{"n_layer": 19, "d_model": 96, "n_head": 3, "n_kv_head": 3, "head_dim": 32, "d_mlp": 256, "vocab_size": 8192, "activation": "squared_leaky_relu", "norm": "rmsnorm", "norm_place": "pre", "norm_eps": 1e-05, "positions": "rope", "rope_base": 10000.0, "rope_fraction": 0.25, "qk_norm": true, "attn_scale": 0.219, "bias": "none", "tie_embeddings": false, "parallel_block": false, "extras": ["some layers without attention", "local attention windows", "value residuals", "short convolutions", "an embedding shortcut", "norms scaled by depth", "capped logits"], "init": "normal", "init_std_qkv": 0.0371, "init_std_o": 0.0, "init_std_up": 0.0371, "init_std_down": 0.0, "optimizer": "muon_variant", "lr": 0.00229, "lr_mult_up": 0.838, "lr_mult_down": 0.7, "beta1": 0.93, "lr_head": 0.00605, "warmup_steps": 0, "schedule": "wsd", "decay_fraction": 0.856, "decay_shape": "linear", "final_lr_fraction": 0.0, "batch_tokens": [8192, 16384, 32768], "seq_len": 1024, "doc_mask": true, "train_tokens": 152900000, "steps": 8423, "dataset": "wikipedia_en"}
Each number is 128 + 32 x the weight over its row's rms, rounded and kept within 0 to 255. Layers, rows and columns count from 0. Numbers have three digits each. The size before them is the row's rms in percent of the matrix's.

# q: layer 15 attention query, 96x96, rms 0.132, rows 0-95, columns 0-31
# k: layer 15 attention key, 96x96, rms 0.126, rows 0-95, columns 0-31
# v: layer 15 attention value, 96x96, rms 0.178, rows 0-83, columns 0-31
# o: layer 15 attention output (transposed), 96x96, rms 0.0815, rows 0-83, columns 0-31
q0 069:094163103105130138104139086140106134150112165097150136130162106126133099078102107113104123167183
k0 064:162117084081094115157118203171126131066148056088149112106135170046122083152092077132120159112118
q1 101:135142141054136133130132081135103151134151170149138139116104141109153112080167179114095153092133
k1 086:091127098132164192126109109122084127170099118162106152129109134121156117140129094102093113100133
q2 052:083132159088073075181084176108137133090172086132116116129145180160143181131085113094177131189097
k2 080:143113150113124076123196179155160106085159151036133150167165112171082143093130105102158132134130
q3 105:097121127137154122205122134134072194140155127108172155057109140115166084147075133172087085117111
k3 123:080159152132137175139069127182174147115149104157093099088100120087144106157099102142060103120122
q4 058:160123095064131174105150113093151089117113143095092163097107106074110099103173108122152140143165
k4 059:123097091089157089151095066132058108134084118160149127132142107151192148110127141115148118145147
q5 053:091141087127114096048120163110146202135112046160144118114111131043156141201143162151132156119115
k5 062:138126193171116099084132100137164156116130182132157103138102125152095144116165152185061120118058
q6 105:108109138161101128137108233090152149113150112130129126131138133149124152181074098152169160214091
k6 091:127134158140128144162133179133166144055198140070119104126154129172098136115106084092148155154141
q7 091:166101176051115114140112049128130116190162125110122110095130086120146098133085110121113137162116
k7 120:154116106043073123148117125092070111184152115105134136086147155132198125110128106101169173169142
q8 099:157142097119168138097128112158159105162135151171144152142071109157134093156129170130125155089096
k8 097:126092094140146143108120075131123160183141160160109133125028179203143115167121110116111135093179
q9 105:134124086114098049109092087152141082130109124130163137134077115097164145082177168154119187148140
k9 099:077157079136109125068097031153114111104130138179171106125142134135113129067146109116097101120161
q10 103:149152110130182161113091165080166136181140129162084116193166129151096114124105096088144121087122
k10 110:088135077107157149117147205132105147105100142123089120152155105136082147124130088074129146065141
q11 099:139114123113120100160136122178154121061229121129169110079123115141103114144158164125126152148075
k11 102:134116102147095166134109130111148139084235166136120122071115149183136154179074143122121155144126
q12 106:128100090104166098128111099157115144082150080089138124131109148155146156061200077070105095070110
k12 109:099142122148154168113046099138189138118152132143150116117129138134110176078151154127121111087114
q13 097:098126070132084186092127114139123194130160107168141146129117095109110138158118111106142095138154
k13 104:150094071133093189111112098126130129161148113194102141126121193154088137123126127144130099169144
q14 094:092130130094121136156175161093107194124071188125113126120093105144129125118161108144156174153144
k14 104:220071133116142125177160180105091154116074159128129158153103167136127128106179103138140149143157
q15 099:166168103128151121148118146165168151094059099128090093160178099142072149100182050098179133106080
k15 091:135123176182164127175154101148097130144084146139163198146167139088113132149106149156113182107078
q16 109:111107186148141124177147173110088147147136132123131073142117131149158109182145113174126149157133
k16 100:141116153149132102190157162085112131121128152085086141115122105161146145144182124129148123161159
q17 100:108092104094148111133140146167101110088128167196139168086091109059121118097121136141168140123088
k17 100:164115145100101147114111171141157116082129149128094114099058108094117130102045128124107178168096
q18 100:093103162128152064145134093117149137125130100162128138191137188158148090141137129138144143132107
k18 098:162130126139106152105126088090122175093139106140098093170176144159101115101118086106085146132108
q19 077:185110087145192136101120164108095154132123162156117090142185144144099129155106125124069110106068
k19 108:163113094088121143118177189047094144179113132118101164080118127140160147108079134166109094102105
q20 093:127156158163136159156134098161145155106094161123175060124100169206153123050119109109144129140092
k20 109:109100129171143173158093120132120108115142146132111158117152112211129157091122087094120097148106
q21 088:115135149159075137134119116131144094138189154113140168140155101108158101139161168119140136153116
k21 097:121122059132124125178136159129101108136167087118079145115164132100103109101164181101169102111176
q22 109:144137095153119150161123207118093124114098148135108194097140086236115122144150127102082176132123
k22 101:127146093168104119197095150143148164158098157166109083112160145206141118122199113080109131128072
q23 101:170155161074095181131139163095153167122156110151081150091178080130150108137128106174113134144159
k23 100:052109112109114160148148179108110131109161099124155158080166078160158106147087123126148132111094
q24 096:173097182150113134122078097136139113170171191137131102164125108127105146138127111136147119169135
k24 098:135162086202145089157111122125128045171177167097090169132122185122127168128146130102153139117149
q25 088:142118170092178078130168133124118082233114176123143122148123152147094149101106140076211202129116
k25 094:116121116075179094221089117148133099201113135152094121116087096117155188088114142081172131066170
q26 105:122101145106185176174114116131126117157145144149172149174141118106134083186074172168146123116151
k26 109:048168106134193150143109090151111112112140174167149082122177105114121109122100097164145085092178
q27 120:123123171056122155100142131087140119135079126122123148084121140132137088163124162188127200200064
k27 114:162092130053133125129130148112102175117088131114148196123102132123177094159147131168141186195083
q28 096:110118131127156088100112164140153054185104169109152169176138160168123152052172139085157139165138
k28 102:105125166122142106111142179138157070171117119162185136163091172136138090063153132101122153137122
q29 114:138108160110146109038117109087123078157099167121150109144119164109150168154111131131129213166146
k29 111:112127193130122103028107150111178073180080124108123135136124097145169136151127158129120133095061
q30 108:127100090125125130147150131132134167066070132125167123134106095159171106188230144129131125145132
k30 104:123160109138144199143134135112155171064087167147118094128147146124071134162201139163108149157135
q31 109:151128209064095109122130119114105137117038123132136145128133140111148111158111198096152160135126
k31 125:081145194125115128091100085130177157127072113158123110119143168111111119155113189110105111083100
v0 118:145119121119098139122128077173155104128129186101086108115129189128113098159167125110135139067138
o0 093:144173118129113120155114139112117121000095095107171138121096114089114177112128152109114104090119
v1 099:163111098154133060101137116128118167132108088140121107130145111113170106113097115134126110113100
o1 097:162121159110105180169140145158128126162122115140149103140141090208171117135103073152162075127105
v2 099:106111143105153173194095127131127097074160054093223119117095097157122092072134100060129153156144
o2 087:157163153123140121098117125076128084170130213155039178179153112107136131099130112160097159123145
v3 097:147144166107134073105132154237157173106071142150130100132142115088178076159134113111138130110164
o3 101:123144097152122187109123107075118083096187153120122205126132076121073177104106111124111141164118
v4 097:158115129124141142146131089089160113104166185090122100184139093104124101167063126144113171085176
o4 104:098206095163115125100161164127115165151090179165098120083107111111137116152160073124150076138096
v5 102:183080121153107092145186145120154064121152115201180132127177123133170111117160168103106070112102
o5 108:119115143138127121103049098129142177232124103091093126147123148128129139118118136128125167161136
v6 093:135115150149143139164191081124084110155143110102080087118142091093138085123082140139131018127129
o6 084:147081123075129170104090150174152141098135098128124130133090123129163097127126135164070146071087
v7 100:146178115150165154094111120129160145136121167176134134125091113123199112121126140081156090129133
o7 102:133158150122102127176140135117143103243133115162120073074113106200089125107156091148170163119135
v8 102:118172146150140177113097160148145131127051162075196155123144110168136091118179108120113101129145
o8 084:113100117169155156170190081112173120057125161160082176137120079120073158150146145155161123148086
v9 109:112132184143165099103157110192141097098134147089147148128108138129121117120133092123186125120083
o9 089:150105077135087151100039170091153085144138137079141102086136070109148100157129154108117147169155
v10 104:160108076120138146156172137119112113167083090082054132148165076111112135155128125125118185178112
o10 080:123131183158102134120143173146154160143151139155140131096084133163145149112111119132206077060110
v11 100:146138092100148167115118173124139108136125158160107082123180133115150084138139096147088108093082
o11 102:149103157116108132139084113132124135181103066137103089144118117181150152118134120135144128145159
v12 108:146215114171100107126117155089138130158168107149136123138174099187141154147096152175215151109026
o12 083:117143160114167119111152082137096096119091139161111144119101148167087219142182087096126098126177
v13 110:016100150186144132147126096079142142089157152092141156127132119095206112147176119068082121134207
o13 090:116152111139153114118100201143098121135120180167090152154134078185045138129164143119118145120086
v14 107:126165121101138135134131139064091167128083090137099086076131139073113114114143146141150159125174
o14 094:110153118144124083143106129155164126154123140158120198157110102159092195160147114128153108119078
v15 111:178106144121142123098153123078113126134096079180096141154130116063169105128159114162165131137121
o15 082:105109127152093157141137185152111152191139178101146161114171131183076152119121145088121164122144
v16 097:177166095176106116124162142146107122158115150114099176125102115119102151180136139094102160125118
o16 100:142097126112142135146119132137172124142172068107119130097135106156108142148153057154143078118095
v17 101:138115112105107190139117116138120105165092145135099119147155170080153190184155166081144093121071
o17 099:129185172125152096133120126138100184051170120055110184153123133123139069125128147198122121148184
v18 114:170124145138155106115118169141139130109163178156151087216087070107056092162107070093106144088104
o18 083:080151110116096188127147093137128144063115085094154169064149145198150128155142202157140130111152
v19 100:153097078124142151113117148161124051120126132096160108173077139091191112162141099098145158122086
o19 077:123126133125127124122129100157098185084156092154145131071134075089119134091108158129116145077148
v20 089:207157155151176069122116085098088136111154078122090104096106148134149228188097094113116169136126
o20 083:140150144099129135135153147123184104103147164113172131155146110142155078121155157083105125092072
v21 098:158060113121122141126112119113122064104187124111155133102085093118118096093172133112107142171128
o21 093:117202135172105140121143154175058146126133125120171154117126076154072171178119118138135112127161
v22 107:042084116122135135102163097153102130101146108050168143148186098092110143141118104134166130063113
o22 083:148167130130114120173126164123144121117105107196096123085084115148121103147142100138057113176187
v23 100:092101129184124127069127167103158132113171170087169203154143120144127101099104170098174115101110
o23 100:138138150163133152110158114134108159001076137114105077120116136127103126158155062142121138137098
v24 107:125117124142172077120094103123110169138130032188077125051178069127132161084144119137104102166166
o24 088:155096125118095178092161159190089099120147169116168099157135154117116114130140143144132125077136
v25 095:100128101101149098132123094128151179111116109184067082144110144106086134144137209121122105126112
o25 094:137217172097078136148126124088112131028118213093123178113142139111135123126093123127101110112166
v26 101:120132105150159161129091118123112148130125129203179163146077093137116070096171097141184136143185
o26 089:126108156075140072150155101102114141138139125083101123138177163113190118117114113110091055131115
v27 112:097171092127097167094104104141092102132064120090110086143067190183149149098104142147152084151078
o27 099:135089139118142126140174177083151155161135172165138139155193101090126110152141112108104180167178
v28 109:067087168120141138139113172110080137111107075102142179142122113164101166117098165165112135074125
o28 078:137125073143116136114128120106139120137102153143130071127132092134130048141121073117145098185132
v29 100:152122083125125171155138128133087092136160123109103075142188112081124131144160092099090118066127
o29 093:125055165108147103118138109149136151119106142143133103173102150101153071063070134172179100162141
v30 101:065119182114098119158101115128192097151197128127090107116138084138103090099122104127161133118060
o30 100:175078106159181175112171155112112111122104151153151175193189125159122129091162124118110127156136
v31 098:126049103134131053126150122142142106120133168161054107185153068096122173112119214087123125088159
o31 081:102102106082146093143157110078141061187063100114212113075160194129182090155131087129114163135109
q32 075:157110145142109125097210177142174125132161149057131152133146082188134109136143127078193146131090
k32 037:130172148137124088134092118147181083102132084114132051152087077150113120140143119152088158113124
q33 075:092160102126104172148062128118132117125114093193080106114168163114119122149099104106113104093102
k33 056:155095109083101198074149145122076110120183174118147141136145135111100136105095124101232079146149
q34 059:108146178141129049132078119106111102147130113118147116152098162163167122108121171160115182103091
k34 047:168139171067149094111131156102138082127128156077138106106119102111144163117170176206082140114114
q35 128:120152099085104099111148108155174135074072124117145121155115120124120228125147128090180140060124
k35 096:122172119110183150141124115168143175109147125105173120173149181145089196104134163064119180100108
q36 062:095154098137145084136082138148150129103103134163102089096196183135086127140126156138124101089089
k36 039:159179100084134130145139151143173104107128133073157089165147133157152175118117168111183119144225
q37 068:121136148149123163134162129104127132095149078126095127108139136151132130151137111149153123142175
k37 062:172116144062122138123179204124099106118120164091081152132163096187094078143153085100147142148130
q38 117:118147128088113157111124190091133153097179172126091098145167175156126106164126093136149131224158
k38 099:174131131100178095129165189149157061107083173091082122150135147159149107107162076134129088118184
q39 108:125123077112105136107112132148118089100128071127089118125133152138133115130068145158152138112121
k39 087:106102091141175121094137074162153082123121121147172139107088079106158167189051178117163133083114
q40 102:109160088098087122133152122163160103050148136138144124110174053092065133094147041139081104127135
k40 097:187130144119105113148177132130123088083145094168118160119143172112098096119090084078145147126102
q41 108:124132085134081082145164115145172084051127153117186123108061084112120168179163148152098124151130
k41 101:137094143145102141153159077087156110065127132126165140091044131112164138151092109188115134177158
q42 109:116128105148147126126120147135118161091151097139127099170154152116116155122155049144127053078170
k42 121:114166120186168140105086144162160126114172144160142067164125145091089150160159102193105070061151
q43 096:135141129169108093196137058094141180059141117131129108107127150079094109147141080122080158109108
k43 087:154130105137113109090161115075148170064170121137121148138170169078103089143122115177077117089112
q44 086:122060119136122146117159173126122168075107089133063119146142131188106081141206127123141099143129
k44 104:140139115130101164143129172110152185059149100118120108156160169155068147135216140109101124157088
q45 093:156130178137172099101120169128122134168126131116132107115134161090121093128107107073153161121129
k45 099:075156141145161142118145139139132134145088115180105094083117162160131150108070083107171091112155
q46 102:137162134144152186161144141100176130096094162147150123133152107151121197182127087098114107105069
k46 102:141096135088150108152184136026099081184046131141124151120111168154184092156110152162157082129119
q47 101:094130081107153078169131141165134108178183071168095115101145148076129114122138167155158092139132
k47 100:181097070074121131155120119149093117131232110125157154139106153140106124059145086120132174121189
q48 095:123090102098135120178143086144089163140168150118171148103106107141148069125141115150095166102107
k48 111:106115130076119100174093120158159107157167142155106088061129167148138131106146143146125127125147
q49 092:139112093090111209114108088117130160194129164118173124141117081151103123185124103118149069095141
k49 105:094158085096094165138099084116135116178127139144111101082125133063114173165147160170154106115203
q50 109:146127119173123069093107095115110102148133161131143142172112180120141065158142198178074145132144
k50 112:091160118172115066077133090144142116161095100189126098178140171096109094159145138184107098116177
q51 118:088089138069134149105125062093104122144107131096153160152081125129115088149143150142178108164163
k51 094:139136125090147181096116045067097111133127175119129146165093166115116160139122125116148147112126
q52 102:130158115216112111131116122159155137080131084092182152130162100122120177099190087125102109135129
k52 102:103124134152112104081102159141148147131131130126085129096156170086050148100187135150088115195142
q53 091:184129163113190106119110148081159143142103118137111142073144162109136090126153097137143188118104
k53 091:150155113085177122105085120074149159135098185114083112082132088094084154163157117147140139060108
q54 092:184119082190084149074167094164139029139164169096150107135104160141134134123155074094145143116157
k54 101:127062055178075122104155121141126084148180144102156134110106157160121173124160126097148103117168
q55 091:133120121109107146125109113179149223086124062139078084140159139139120081074095108152140120089137
k55 105:125102111095110134121074143193125183164130109157068162118175105145102080096142167196116106125140
q56 098:110104145086146147097070112060095080161231122137122109093167148098170127098088120073159149154169
k56 113:093155112095150113110068115108142089170183146188108084063186107137156169146105175137163092163111
q57 095:116128106123167166163149132153137141095192144198112098094167164107161158091109104117169115120165
k57 106:128114122073150146179143102106092146104107181137108158144136081121163120072111097089120203144122
q58 107:158133081144199125114114172133128154121134156151125118140135141102133157128128216157161094126087
k58 090:119113137118127162086150125124133176137126174149085136140083148071141162139165192179133089114092
q59 089:101092063149075108154115114125084125124104068172123134186182141136165101118122111053129092125181
k59 113:143205156169058148096083094123151154157063103206108083136172155127106175110120146152116120139145
q60 094:147182153090130128150150098089163123125152175087166117169102119148127186118135106121085114106111
k60 093:124132061141181115136095092155133091158125145129130162120118045090188150139141159123157180049146
q61 079:165158105162112160039093160147200154106106069116118107130129094166088167164082099106150167127102
k61 110:158083140104128114106151160076059113142119174110109142151099189218140106166074119093177161139160
q62 094:149150084172176164177108164151146110095104096143146125134122057210141138129142127040112131108113
k62 124:076161069153132183148072090166149105138149155153108085116156153149082131126149128129103083150119
q63 107:114092067138222113153092135178141078134080139149178143197090167188136155109106124119134127108070
k63 099:137139110168160163129095103184148075145102087174071119152106132155155126112103108133118120082124
v32 094:109136130143193053095141108058045132164123173125151089173174139138147218163155110122117126132157
o32 105:125135098125111190153098133190183156140068125093079186082089099116116094139129128182140124131106
v33 098:116103095152120147135136156116116189120098088112089168162161120084147089120148170140108101134102
o33 111:118176135095142133175128052137103060148145181133166154085092152123138184137102117111160124128202
v34 102:138065135114185081084149157135122132123110197116125131076120147163187131106100134121097131105092
o34 102:109143116093079200091142170080173126218189056123094150148128119110136142140108115146189132195125
v35 098:194127097091131172092128140100213112099154130140074108099173056173150105095103077098098181142109
o35 107:095055119109166092148129162149077163135089134129127111094117153131133144159088183164160113123111
v36 099:141166112113078124150138128136128143134108153132160096191123123122147135080166107136138139129125
o36 107:099121150133163151125094134074106132100123095143088194072121122129102092153073151149134124161096
v37 109:090052157108210154158133116199155113119139120123158098098067137175077141139098119107142107113165
o37 102:121195101131060093136113141131061181104128136136096069116136176110161091134122096141085145147171
v38 106:115125196167148112141135133082122124114156164106155117102139108115190132125128154127154108117037
o38 099:154155075118119118100085065181121140082067140135110106159096133130082061085147115110109133137164
v39 109:191151062095141111119144165116141064123122167100049151161128156144125142078138146113127138088139
o39 099:099201177189153090129122087121102106074156107142205133123124138091133165196150118160096120178133
v40 089:045138092160093107181151156126131170110123165120144141125150102154063129136123220126150166158087
o40 123:143161126088128119125075115113107093138128137140158149094118110116127126108149077129123081148165
v41 101:113136164151146108177094159130106072117149149110082070113114169140187210158158143059199129118164
o41 104:135131140116180114149128080080122214147079090141156182143155118121052099134084118137100128098095
v42 086:133085127105133071160127133152115098143164182119153181143132061099129150106135175000072154147139
o42 122:144108092174133095172160102158161121067160095112117087114172182111118159181120058194108171129114
v43 097:097154128146099136088098120179108136130150104125130102138141102136140142147149127135144148167100
o43 108:163009172123162105110161128072121128108089139156119155127109135107176067135106139150125153109150
v44 106:076068100119152099149175105090100133151061086159104211131135118104105104065177128142133114147130
o44 103:134084177202127109131123127120143121150142113118156125129123134167153106207041118161120190100145
v45 099:106081054079156091145148105140108151125127153129163142102130148139118079108123154156165106125114
o45 124:117102189111163171119079177119093171168060079160074091136136101104133100095160111095145145097141
v46 097:120091119148136082144126104183133124132079074103106200123132152124196105148134116105134188105152
o46 098:161137091128166136110082143095123133177153121110159081155139069112059151114132117174109134162135
v47 093:120119143117148122103140139175115086161132115150129124117082131135085105150108150096182116097070
o47 116:128190182134124116117130130122104136123120120125147139169174120124147130145101160175062101141149
v48 087:163150137141124150126142130150167160095101124130173132098079170111153152151088116188205133162151
o48 117:120159136164128156103148112122157095114131131118118151107151084077132199159157164120146132082108
v49 105:075112160126121133113064142152140127138033122120138140146102112146175114107130171110184165131128
o49 104:162122144087151118122141148121137118111174111104092184128188100153118115152098064126105092145108
v50 104:085164082084192117091125165143152066082125201106128126113132124057150101085143170179126131100075
o50 115:120057155165121113155143093102145207174124108141152135110100155172063186141109079108108148095121
v51 105:139086095093104173091135094082134115114121115113130118125081020163137041075105121112085153132097
o51 105:104169087133169098161126148137159171124178146118162118130186160134089165143116097128150128122142
v52 100:146120128112161117119104106163109134089157069155131141146143085180141181131152126175116147156143
o52 112:143140158129098129122128139080116180177088120161121095098114171143116072138141054061128130134126
v53 089:117143083134174062140081123163091102106165101102102155072153068137031143145112139107114190114088
o53 109:071107118145104190097173117104195146150134170131144129143118093138169157111137141115165064120125
v54 106:086138207115100141117156144188182121135115141093077147114149123114149143111119109180145151139119
o54 085:155167092157112152140112074093146143165110083110151070137110096103148110169174140113091153129157
v55 088:157132135129110146118153114081132169097078173124112117094144110141107151124135156146160148132140
o55 120:166153115103128115108108097137141070112145127127140106170115135120159097089133098137123134135141
v56 098:118101136162127093106110150106122061140031131120126104101065074118123063133152111132173121190105
o56 108:167129086155129160078149124133150123129178143129136157172157165070136165134141113192122102115165
v57 107:099103125103124104169088154138116119131114145125145109159190035160143134114184142067145126141105
o57 097:109169093174114136102143161104113158168147108133082044074101150090116112147102157138132108094137
v58 106:133158123107132091166071145162191175153140120139179097088118174184097131126131155098120096143153
o58 104:159115115079098161109137125130107126151084131157098191144096150130148179181112128158167154113107
v59 099:187125113139201135138108157133144127130123123100117040116168144119142166187162142147184174185121
o59 096:131117140139077128173120087145138154123131119100151141124128138118142104093127073100076126075134
v60 115:059082081100093185141176091152146131135173063151103154127123111146149119128140157090055164088177
o60 102:186102149133195143108082123133110085152053184139127179125110107116131128127179152173158113166121
v61 100:142138122104113178123107069167181192106086185135148082136147170136082124141088109133137075115135
o61 110:145166128169124110152144174126159153026143089126121161149125089168125127139156085119100125096103
v62 096:144091134135105173088103131080102098138115136102099189079132148142097131124047133149182099123144
o62 112:140201047140132092143162074126125082115139125181146108162140151116144137148145139112131124152132
v63 098:108122127082123078104101148163135134117125108144120139069149062099121222103177126129083121111086
o63 106:216157144103156167186150107121113127104113117148125133175093124124157087103147140123158167126156
q64 065:137159096156142123166123120128140094132181128132124146119108102126060115157188106185124130137094
k64 081:072126105174104106114065173126156118081162169142119161143165141203201101053173172119171091131117
q65 080:140103159147138077161095120155137126150165117104056133090172154149120137130119150130096121094097
k65 077:073162133117168103136121148174106151142144057106047105154163160122173171072102103159124100151174
q66 136:176119144151121168115123195131170095083132090156102111125130113136164130127128102071178161134161
k66 117:144141142144129117160141176184130101117122141093105130157162138195125095130105088094158113103203
q67 112:144131128123132131129131111128133230081156147119134135172170141157139135101119074083178127102161
k67 153:097108154129094232148083169112182159066166139109097086159152117176129144110130144111094143106120
q68 058:148181110156149124175165140120156107116082093103154151159174127107168137091059075115161162165105
k68 081:141077103146148134097168121119202114107145147133107172098107174120101092113129125120150178159099
q69 099:108129124109112135151133090105107096101160173117136138102109100152092103212146175176028124185087
k69 086:145088069135122143084157092079086184160099127162149167118111121151131099109132139177119144121097
q70 067:141100109118135176123131100136121231175178087102109138116127087073099120128143081117096057094179
k70 088:090127079143136124056133090082097209155128139164171165125123119094099180109109159131135124161085
q71 121:146175148111126144123154102124228135058051165085094136150134102118158151086122127094120163130128
k71 108:122129158130131095152138116194072130146088146121138159116098125086090112100167149107073092144206
q72 127:074149174145144078066135128082112105135186174069124131196085111091119174074069172133117127151166
k72 105:129152141162128076078096084108090079127144116127150070201103180121135117089068131136179106122144
q73 120:155174084128164149202125099149145127154134095117133169124080047086168101137142113122154136119171
k73 092:143155098131181159147073133108211145095181125107112107060091123127136154158097174114114143104106
q74 113:126112117120129191201121086100147167106190094122101160105135067153098072142139151143101135153128
k74 104:105103116148116107096133082127064167166175108126159149123102093171149150138093102107159126089140
q75 098:117170140197134127081134136168133136114046186143105141184100104165132114062103061137125129126183
k75 110:122156157141123166087130123195102092132156171111125090194121145156109154136159107091106087145150
q76 112:086094202159109147190158150044166124092130157043124171138153131166163110186058100115123133139130
k76 100:110121125171115144092172151072142149123103095159102080115171173207183110085115128135160160111099
q77 124:102165128140117152143119129132085124157150119132114172089094110053129103104106124117167112157171
k77 106:168090123075085134165119152122146185132121111133015074068135130130110103103103096143084117149160
q78 097:144098163129167086097119172130154116160164118094139080151075172112157110076086130154111136101105
k78 125:125161170132144101100139106188141086161142182141166122104090167083150106150119095091145088128162
q79 079:160124115119152115161165168133109178144108123096123203169163110120174105144063115092132072091151
k79 133:049136115164146145159099131193136145210165134153105143134151114086084076167171169119120112164144
q80 131:118109141163153117203167121130157112101077110085127115157079164135164135109175090125110097093146
k80 086:096167102173120140146144122102110095114093174084099146155158111138114170114154149194101128122120
q81 100:094100185087130159050119169119136151153144163172135149153167191072181080102080085126116134114106
k81 120:083126174086109156095137164110195179129114082092154106242128140126199141111062144141092178097104
q82 108:143130108133114122131122151109113127144150184123159127133127135121108103192074114154161107135153
k82 096:179078156142094166182181150153112145096106145142126128134096077079101125144121074128099137143157
q83 105:115151171167157114154075161160131064116140055099068105144128141135162143100137136146097116113170
k83 101:141119142130191104057151125186091123132150095118120143168116112132162090137129110114173102161108
q84 113:141116176103109106145187127149126079098105117109103104184112081156201149138142164110159151147111
k84 080:173139147136082119087111099105119059048091121134126088183133146125075153128152157100140161168155
q85 111:147114134074112103142147137111119171194094135164116110081106142081137098205114138104179100109079
k85 108:122151113145180113149116110182117158159089149105141141151085109095129101168134131061101094137129
q86 093:131097111037132078126204094134142125080137140144130129136119132162083212135103088147143115129137
k86 097:205131072106160073130137113107103160095096094145104115102109120079139112139090100084143142113070
q87 109:150130153070152138127101174104127195152155189160114163129115110120127190093101057112111099101126
k87 109:123168149131151082134126115127145094131127173089186105125169110154117164077101137150198107180199
q88 118:097147127124132118159107128144063095156132102158172110151160190116180109137104141158151166167076
k88 111:163129167125175069133138106157079126157138133192129107125137095110115115119103119121203099132142
q89 110:119174125113152085101103101115137147138108143106189124176095121116136096169091080098105036089196
k89 096:156123168115147164110109081160137158122157129117089060073133133161129138180124112167037089080164
q90 110:107128146137143134156130174079145120082078157100103106137117161132106145097192124154153127111125
k90 083:125134107107129133160085178083152139074105163128080110125124127156139102172191085163144108128064
q91 100:155126094125158098105152134087145241117152126166143152148120056143102170108128134108148149144110
k91 109:163128083068179152140164156128181213136135131137180131137103141053090096150122117127105137122096
q92 096:169119110116128090088189102150084112157074176151105069152144214106132147135101130163118132135105
k92 094:101178140121209127102179113174095124139150190134128099155132105142131129145206128146078080129163
q93 115:162119096167121191127141158113092138127092111121113172094112140134131094167115183130118123143111
k93 086:154145098142097117100209161068164163087136151126163130097108111118182098141137118106125109150101
q94 122:100125194143128137176113172112155173048141144145139120127119091186146153172113129135046149118136
k94 088:177108197086095155123117156116095217105124114120078099138102143163101122133088096155083171115090
q95 113:142123114124071148203157123145111159115119102149129172148153116102145075144087125125190142112110
k95 124:138134180114086116120189096161137131112079147096177110119141151094173138116182184160157126140140
v64 102:141119198101134167131178097109028137160121123137074068193139149145136175115140122147099120124137
o64 090:059079115128097176114059142123184137068139098162130146061158136120153146115130122125129144185125
v65 094:186152135126112076081162083181061087080117125166172069132199159095194129127174168084103106122117
o65 079:062112139160111150127097122178121109079124162108081179120094182141099103113141171139163090143081
v66 096:116074137154152111076145125051164178108143150129122086110131057180117136101170138119127158162144
o66 109:098138134136094186185075149125120096099111111152153151131123164192196117128121143125145137112082
v67 096:135177158148085157122146062161152111102130138145210061123159148136097096140106176042142118126072
o67 102:070143159100148141120114210026145133149123152110150131155069154069196134103112162134145164156126
v68 104:167109126156119154097125161148149071152141150074147120143113156142112097090118099129065142124153
o68 091:169074091072169134150099127151107173100107152161140161111123138184119113176146091093159093088149
v69 094:199085072152115082100104109099119122150107142133118061114167110121100103079120146176066141133101
o69 103:166096153086132198138129118076169147145121096107129165085131130155153090184088086067158149094112
v70 103:135145109120176112115164155124161123094131179166139166109117134163159147120086161136125101149091
o70 112:094157167131102115097089168098142095103103126097169101210098153106135173130193150110137082114133
v71 096:130127120112095101122107122148011107140123122117144128193157070170078123120162160151177138131130
o71 087:141067152130144081175151083148198122153089167129165092131084097138162122082083130159094183130180
v72 089:119189106165147171114092137161123119128129108143173200150141135128125116149138161118106131169155
o72 099:157146107160125111105148175125104164084160194107095094161118094086079186102121143112130087180151
v73 090:166007108158128125121092079128091155117206084115107098141109090139093139150161143096187123140101
o73 095:080196141087116171177108116093105151152137131140159159082148133164168096142084152148059174068096
v74 091:114109094129113093138144122099122174097118109084125150165105067168195155096176137090108145151165
o74 098:083123091120141129148138152153176134099128178188128083077162137058079141165140137151105165111078
v75 106:072171129175153116158066116137088142144119071133117174109170109160168119113121142162095136148082
o75 112:168170176120134120065164145142179106131134174081124098171071132119164127150126117086149091111148
v76 110:130145179143109146085148146104117052116143157169161146188161162104045115098141124192139098101152
o76 094:064107127151135135161088080136159165128107080117086124072167151176163108137116148075072169136121
v77 081:097029111088137152156122134182120163103142102137077137115107130126126114152101134092083130141132
o77 098:207169107074130110140146141090169118147172137153186147147127112100114174097108096057156082128173
v78 095:123116111117188159193152124136127127177107093146131185157181056121083163122140144172116126146197
o78 097:091178122159078114062058177091125142108135135138091114151132129181160151137125086112101083150117
v79 098:127117160122181152100122152099107140149144209076141127099098110107164056140137068143184117106149
o79 107:143102149124141028113129125139118065199120119130136098147139083156127140080106135131136133091148
v80 108:087118130138127057128163103116105074150152119144104151205159185120035112107145181129083134139146
o80 108:157095111161121110109111125164111152140178084124139077150103080101130181088114087119117084109157
v81 091:123074121177106173180135157153106101133146076131103146148140096103132065107104139172163086088182
o81 088:069081136159137099099150089112090128129131147133145151165150133255128115125165069118126186124110
v82 088:080176141168163184094119130156109172146150095138085111085137111150176138169119079122155141149130
o82 094:172174158123147113172103133200118090076127164098103109165158142129116117117195085126117134131109
v83 082:126074140122102136156132152084155104125122063179151100171134199129133045152198144083133129162163
o83 100:153139091071159106137170073108166106142103122125135128067143093159121165209128134155150116089103